{
  "n_layer": 16,
  "d_model": 192,
  "n_head": 6,
  "n_kv_head": 6,
  "head_dim": 32,
  "d_mlp": 512,
  "vocab_size": 1024,
  "activation": "swiglu",
  "norm": "rmsnorm",
  "norm_place": "pre",
  "norm_eps": 1e-05,
  "positions": "rope",
  "rope_base": 10600.0,
  "rope_fraction": 1.0,
  "qk_norm": true,
  "attn_scale": 0.177,
  "bias": "none",
  "tie_embeddings": false,
  "parallel_block": false,
  "init": "normal",
  "init_std_qkv": 0.0264,
  "init_std_o": 0.00467,
  "init_std_up": 0.0264,
  "init_std_down": 0.00286,
  "optimizer": "soap_variant",
  "lr": 0.00445,
  "beta1": 0.95,
  "beta2": 0.95,
  "weight_decay": 0.0,
  "lr_head": 0.00532,
  "warmup_steps": 77,
  "schedule": "wsd",
  "decay_fraction": 0.611,
  "decay_shape": "pow",
  "final_lr_fraction": 0.0,
  "batch_tokens": [16384, 32768],
  "seq_len": 512,
  "doc_mask": true,
  "train_tokens": 140200000,
  "steps": 5910,
  "dataset": "wikipedia_en"
}
Each number is 128 + 32 x the weight over the matrix's rms, rounded and kept within 0 to 255. Layers, rows and columns count from 0. Numbers have three digits each.

# layer 9 MLP down, 192x512, rms 0.294, rows 54-104, columns 256-383
112114155153145189164059105154105145126140101188110103113147098128141158135114173082079122131142059122161173091118138147102096110162169123129110171067181154121116150137120138118114127167103152105161113135172155111148118116117120083079150162073107094164074149134088136093093103098168149119118102116149142158154132125104084126119165110105105114096133082109114121171123125150092157163108
143070131111120092195072121106142137171110140080120179113104116089175109204120087096145117128130147164154135095080118148103190136121131117114098178133149141122143118108113144080132085158085145139056140192161115090163134098129149181140152161151124172128076198143111080139182167126062144040086217144140156136136117129116199108136075167127124115041111074140163204130147134136109117161108
139121132133141121138095092095155134167191102094117174128124072134122137157103109114139077148124128099094133128149207114152131124154081051142181153159089148110145089087139102109132118142085066161135137198160093164153123087116138131055201108115079184154091118095127150135135115106142130105092128119090105153179114123075137107108127165078084104134126073083157106093140129167092138106162
173113151111134090093106151127151133107150122147107140122191115118146135150118081145122094148088139099115107081096127148186144173138115101176115108110129090131182103151115165089135162088133153139126094130125136097142089104130174092135090112140128179180187126129152118121110094180180128134163096123121095126112085085058102176126167135134130099180134187061129140164140104154091127069135
116144153088175189148112156160133108131146111116164110123126109133153118133076104109112136148083157169115106177102151178161124108092136102099136126189111115164129139149166172173111148063171072098153157152140108131118198154098146135073177156109140183135119088101069102138090130051119121146186152191108088156131069169189092168143062143139155109112125126126132059124138174157195150107139
115103147083185143174120121139143138126096179126093149228113099101176105093128093099114134188201099136108110144140175173105193159128110136154135043141168097078144126104206160156124181111046127148132067119183134116128165108130150130068152158167113125145157139184084136209129118133107177144190128146163057127135083148147142161179108152136141086126110181123130075121090111166163142091083
089059153128073124124182090090113114095125143119125112148115118171121151103114122112180147083180105122148106094053077140152133130182158149148058157121123189090083133149098128125128148142120153111113177145163132170105126055145111126139102129116073089098145151148148087141156084099134143103130147050162087167158166149148161115121158153126092095176152106122130177106129090110118202103132
171100129158184087145143156141117089151123113151132130128203124105106084076150149145152102102148137110143136135173067105131146085141181141103105159104208126150097078122140146110168135165112105077142122084101096087110218092133146185102141119151173038133106124155155164096137119148094173095124120198110102085141132109129144169133085135183107174088115151101076143140082163095119106183135
108159118157096086081151101197071108154104113120106164120143094136151103174139083133141143094124110157194095128136095096092088163187124120138088113183170083186125136107143147128072097113123109094090058155138142125092144142141114106121107102166112129068155110111083149090114186122085145154115141155154121116153106121101118113073108126152118136116099188144120131143109195070191145121067
124129098139107120109134119131103213077131129085082077154152137153115094175130092072166063223104196115089090123118144114164133189132139117095118110153145103207139167074096160156116137089142200156163133148071104132165143098132050220106135161109077134160190161152126096143082021198056131117117110139137116126152073129111129166106112165114129102139075111145158121141123130156179113131133
131155058097148096120121136096098056087195141127121082146136133100183138188124213091113170113138159180169179134151133103085134080122102137104122090134176168140122139090101079119112159100188081118117136098148188090232169120115141184098094152071153149169127127118099201172171125131160063060099132143103161067170193159103063128084119137213109095109090141108151160134165155144140104057127
088158108130112101114077115122096144150134115121117102073087157145147151109082113138118140131112176125182111167121119135094178083147122139108111140159133114125135101141131103106118111129084107097159182155120156188123128121126100147138114122130163136077131099189150145132067138167144173081115090164080142087050099123191205142181153109105072123149156155099085109081079129120145153165124
175197142160153141078190182129050142107134120163135149164142148110151119123153126092112139179146151170200145101141104070161115122145122082147072113115084149141105145189144159132106099148105153134123177087104165155153165092117187177162140135132139120121144144062153181096160194166157074151133153065121135143101091142114154132142141169074131086129130209122109056177100179101130186055120
051125089115109115112096176144081112181148148163153187125169136190153186137047147120134133150053147159166147049121128161113123168107145098123130100062123160152153112096119121116035131092146097107118122125101089142108124169096120153150098118113154072071186130118153142182139127118117130108080094141176182148127145123125088205203135147143122113109146114105117128148131136131157087177141
122142132092082109123163108160107116090096102162209115109131146117160174075106071128175051099185169109156192090080094083181120157144160088117137099131110147142142173157112120044109100125146084097147128126090118147082121111040116137174111133140205153169165113158133098117132143114166159146125103119187201168103142182106146120075096136099163125140084133140156127089169165128077134136104
131154131110145101123111147153099080186087130160133139177121089115110124116161135129117125180124145121166149143113153144131182153115129112141138122043160104140092090129139102142109170157131159135127100100094072089169157162113193148152119148149094062194100103111136126110096166112104066131185143144076140147144101096120163141095098126151150149133094091096157171120117118149100173146173
149154163077156156115099152161094100128149159115142092150132119094147125150184153149123168143228137218139125119144116138087122086104142138120027101097140113138074136091214158153181173110109136136137116130166137207150112151118143122100119146149061129147098121132107126210108115126134117146156099106158112107122150143114168143149173177108084106091160114089137139168122100127130152111077
132183120156150123141134148069136129075080147119148131112129089177148116080123131106142139083200176136132166126148081132120102115083133086095124152117144119097105115115118083119136141146096136138152097135149158123090092110141178127098139120129124161141164128108087189153127096118156171104113192113111110096107120062131130150081093104125075147112071114159169084129158142168136086142156
123055165141165128107143143109088152127196058080145125143141094092135100136108144117130128177158078110135121091129114162106121068144139128144117122073142103101108082117161114171117138158142105187105166155122155122136111186132115096148103085142150140087127140183060165173127117125145093173134092121112115123109128150102156112118134111146100105148153181088127127124105137189168175173172
141150145056187099074168145147155120097134147162102120175061127119122135149140131128147176160140097151088207111104144120149144129134113080044115203150116044114173132129155123147103144131124129090126097122088170173126155132176152195190182110096141152093109141113133159144074152130167091160106152139134106207137190162159121157172150144013123193158153133137130140125114150127143153096093
198160163200093123108131179142078031099099161145105098120195167141167113099119188145124133139119085123137135145111139123135134110111094124120158113117134112114199101094097159117091144150180081086134108120145161131136094178182133118162139134127142078108197105142153134162168132095105128182169118107148161170066125144114110144164161138128129153140132146126105106116146155149144158127109
146096139149114099077077135095186104077165099064104158124125173078185157131103079114125215142108117131140145148146063089108071137106097068114112143094138162101100125129101149161166150115085100121140151144118106115151155091105102120084118105142118040087106120136094146143096135114108124176158195167127156126060088126131138169162144118123087078189130139177123146159097119140135105136108
192089157187104134105079158141189193114095129174151088123149092146089174030113161154143151157100081127107141126127139137084122104085148194076145153095171114146118180094150132151124189138122160131080133132039144127139125139173166083139128139134166173104109087160119126148095114130122152128138127128112111095137120114119164049164124153098163157120128157126146139106061079183155138140187
145097139190126144137140152153083118064151180063104137151124077161108148142149142155117208181129126150190145143144155094123157143106108098170132150110081091131209096104061149139124177189119187123128114163105108132103184151132122070143173139156107099135132130112085047128147187104181138185086098094143140114129094126109191148091158118094147116148138104108144153123121121109088088087202
174101151119157087156141140119122090126129138073130134124124170121137131135161134133124165117135120084149220108130145083084130113108089116114113113132119140111166146083147087168154159151197120139131173092125088044097143106136103137086082178133158134116166163102078122152146121102117103151078132123140107116096103131143141185044136116199124111138109076147095148091140178117129135196144
095135169151099107124154113163115173155167155119166152102138175116145104105157148163149125141171162108140111173135149151150142014150132087088063129116110129159104127194074134110129127172064120151172132132140097131113132080044094123149127158108131109138151165119097144086163107083112105210156172133142123186163113094108178081153163145159088086171088147108130118120172150128112149186062
167162191162115169076139170094047118087106136147110099120132120136151138102116097133156104147131136134150119131122168114111147144157126182187120154089143195103162186143166119133163084136138173094086122094147069130130162085110128167136128141126111109125138137158183104084159160106125154162156142111149094094147100195122139117151135118135140130104088124145074110129089097201112076109163
125167169129176184127072146152146133153204153154134106123160103128162107099118131155044136164096093181127141140133109082038175111117126148083160077111107134140165113116126138112117089107180102112116130135108132135086129198117146164101158140132092196128138141128132095129147173164092125130119127156151197154151159181139089151197139134143150142156153128142072098136142098188153123104169
099131141150125139170143101126142173146151081130148083118140136128194145090111086137094061144149105158170053142067176167183164128157103156151113155133126176153138111146125185118081078158107060093109178112187119156116150221160166132160114096085075108153148083077045101192147097174112195139112120158159124141169137126161096124137154187103123142151137148178125110136132128130115175148076
235144151096127188198120109143120069130058136174116056055148150128144105106166137153153169121122162148143169145123114060155187136065099102118057164150160101125126128164089156147165105209123097124112090117119072154129144179156096168125111121063109161146157113104152136127113190094116158075122114177133167022177160108120106135047098133131119086106114139112111169135199177125122108120120
107182133152176130132078127153117112122115108149153140124120138189108053121108132078134146194118152145137149104068106100165042158140124094113107077132128186153124182159119138153100168104167130125100123135112199098145103137160140110165124124120143142157121107156121155113128059145178090117132181153193110116142107131198125193127093075138169104108132112126219158210097090130122168178077
062191147140114128114196167110142119098068093098096070111094129125150150131178135121127096087148106145179126135034148136181125141142187054130119102130151151101187111130127108177127136132106163116133141113137099108166114172183151080129119106156111135135091138099060132161154145120116136202139110157112077159091205117145084097133110112172144189094113071115107122169124153119142098124186
128088153096090050066076153081193077177149135147081133164130119095133074101113117124143099118153131144149171153155151160124140143128105155117138126081146138125098195068062098130135076071214103189107139145186141177163122136147123079132172105094117100107112180108171100120126115141065172106118141132132145127149145141149086155135122078144131132157081100080151139107113129111091160116134
102149103116125124128146128139067173103118108179170147116116070162087090128139112147108145122113105093147145098130084101095107156131131109124083127140116118139097078151141117117092089106061112134173154165167117140152071112092092154099114150119155153094154096133125115118160083150116112127096064121132098137155098073070145113151080182136130151147138073100108130087106086134147130094127
149127127142121120133136121135106154118097187140122127122125145095170117150110155090127118159142135116132163078115078184188118170177119121132121141165124151161151172130081133118112094117184127091151128133137164096097142168108112094147163164105153102125203140096170155104131096084128160159084158118120086108171153118130156100109127068097100160108142144174146103109150091188131141150170
086145137157132077197116111143173138141146122152142088092087104098151082085100126170100129159202142041172165085095141121082090143161143171151082147129150197103139091153121093128124134152156169139081140172146170118154115131083118095092155097127151141124116123106135081140109117110118140112112129090103104140167133170134153152088103142125060131134121114114146115115103109126182128194163
161109062158166177196128123115134091153042126157134152144141151114092139130116116139146102074183129118159139100143153086074192108123151160121104123148107131178112132151122192141120137112226159149103108138130099121126137103129098162099154108138124113155227094188130095150176111124175134124110122146178152144110069124129109097147156199120120136146131132130231151164095125066060070138151
133097137114139128105144164152119115143083098129146196123174165133092142140127120138096103190110125136132118149145115113129121104160117136186139159107123147144144137157074063120107141119141132172077118121165137150154105085133114122138167125060106158126173055203161127147152079106145141132103129103160116090139107100107187121097157105142068144114090125094146095116115153139114128162124
119130125078123141120128178109143139070158143082128143106208120121168164091119129155116121092086093120153118108157163090136176155162192158115146147093177115106103159148115103127124180171138132159048110169151076099103128122129100174137161113106127123098084110150111164207164161114187075150109081070144123069139098145121156139168120149064098134143081137141173121168158083173086076065127
157133168148145065146153122096188145129092196108138159119106159115155062101175137083118071152122137111168086221102057092193127087181110142150085088160075152124195128133132128121190135078082156147072143144068158161084195158096092162160102136101103111133144097198129088118143142122081142137129123094149129119160138134143128126136122203150154120165173146135165095089163154153192140167148
119168152089132174137130080046129148176107134104116152146112109106094129134097144090119160145138087105106118173202077194135133095107107152163133170147114149145113142202127120143070152131129120129131123055091135129137179125166110130161076141079144072083136076107099138090089104124116100169164130168129157142177080143128152100177124151200156088089073156112072098124093156094176123131104
153137136125176186069175135092088107124167156127111133070117122175078126097144119111113099094084119175114131130141101114106168026092134200104133160171154149122126134115143077139108141183182100144116098190134148071143070082163135111169117115177085152166108070100185121118150130152130104109167095162145151070077087120180109195148119145153073052142167091109094106137128153150117137126171
116176146121172135102131138150066090128132141115126157156096137121145113121144123093152136165141142129148153137162095170107100079153102103110165136037136139109137156142139128147093155136138098127098094128157099089195081134103175154116109081195088195154122070045118129156140122177104152128139133172137084153132181131128150139119168121061097150118136106070143167141087100143144106137134
115130138149103119167210133122212175189130110105083162110171136066124138153112144122113134135123092167154132123102098128102131134110098106161138111097175164077101148106132126119142107098148120133111164127094160121165116130159120134150130156090113097150144152173141142092151138176166087129130152149078090092062158102085145114122157148125166078114169166081110084113180085185070119166164
085136150097136110156129155130112119145119111155141153134199146152155087127126176178137139117100096190124093141087137101137102126165150088125165136108135167145122125098147151128081126098145142117148128098087121179148131095134184142106134136105121116131136155146119138107105107135064157107155062174192137142158155117136147141153170097123171143183184092100112094134131155180076060173207
160081113124143127128098188138051163112108162112162136142123183127141122122178080091140148125121106135132190116107191175098162194133160126071152051175189176172151116151133067116135118139157137167116155108151111076154153129132122156109105126153111138077114109206081124101142121112158140153143162167110180163095120112102147144109113080127121096172151149088120114156099123048129139095117
142119110123181122156171129132119176112131105155167105172135210118122153151151143122093158112103155083088167122090194136077139125113124132132134089148136088100134129179101200073176069159121174124122087102101125089117151102120207139108104136112136130125119108098110087180138112147081135169138161097089168120071155145129150098120108170055126143122120130105147134128121127121144080076155
109100073076097160108155151090170186113121146118080111101187125135088169155121101139125094147160130129168141096110150059129145189151108142143115105128145151130157155111041139136189127196162172134144135062073147076130105115130106142124152079097131143116137170126112102142162093134132114138096134084113094038175136159156099123147117106102163121127102139179141026141081111094153100128123
182110093129157121130123107089154122128117187190044126137066174142170137090122159109139141152166106133172130143110134087124106090109182105160142148107158187137091093140174108154077145068072094103085164118075173124152145095079099119167156127175162108167107109188114112130144153160160129093184104047128124156062148126130152085111182143116101083084149092076172124088106122170053139126116
114081109095140145119151157131098151091149163164093188104165087164147108149128168127117216103121130048161140146109156142113128151090090040108124114168141156131150161071105136105098146116075133120164168126149090167103137161086123070116137134149097062123116111149075097177115118116130171131114133115139085142108106125094116100192074133060098151123115138155150142096098171172170140119184
066177150102157175149145136077175107092139123125146128080130083049099140146073160111079042166129039102127111119153094143169045112125085106102133134100151098141174085084089135139137161136141143097226157175127091145088122175210112143129109136156135113126141163097125109141202155112147131125129148127091160103108157157107150117157157091141101097148172113093158101157128132132070169137137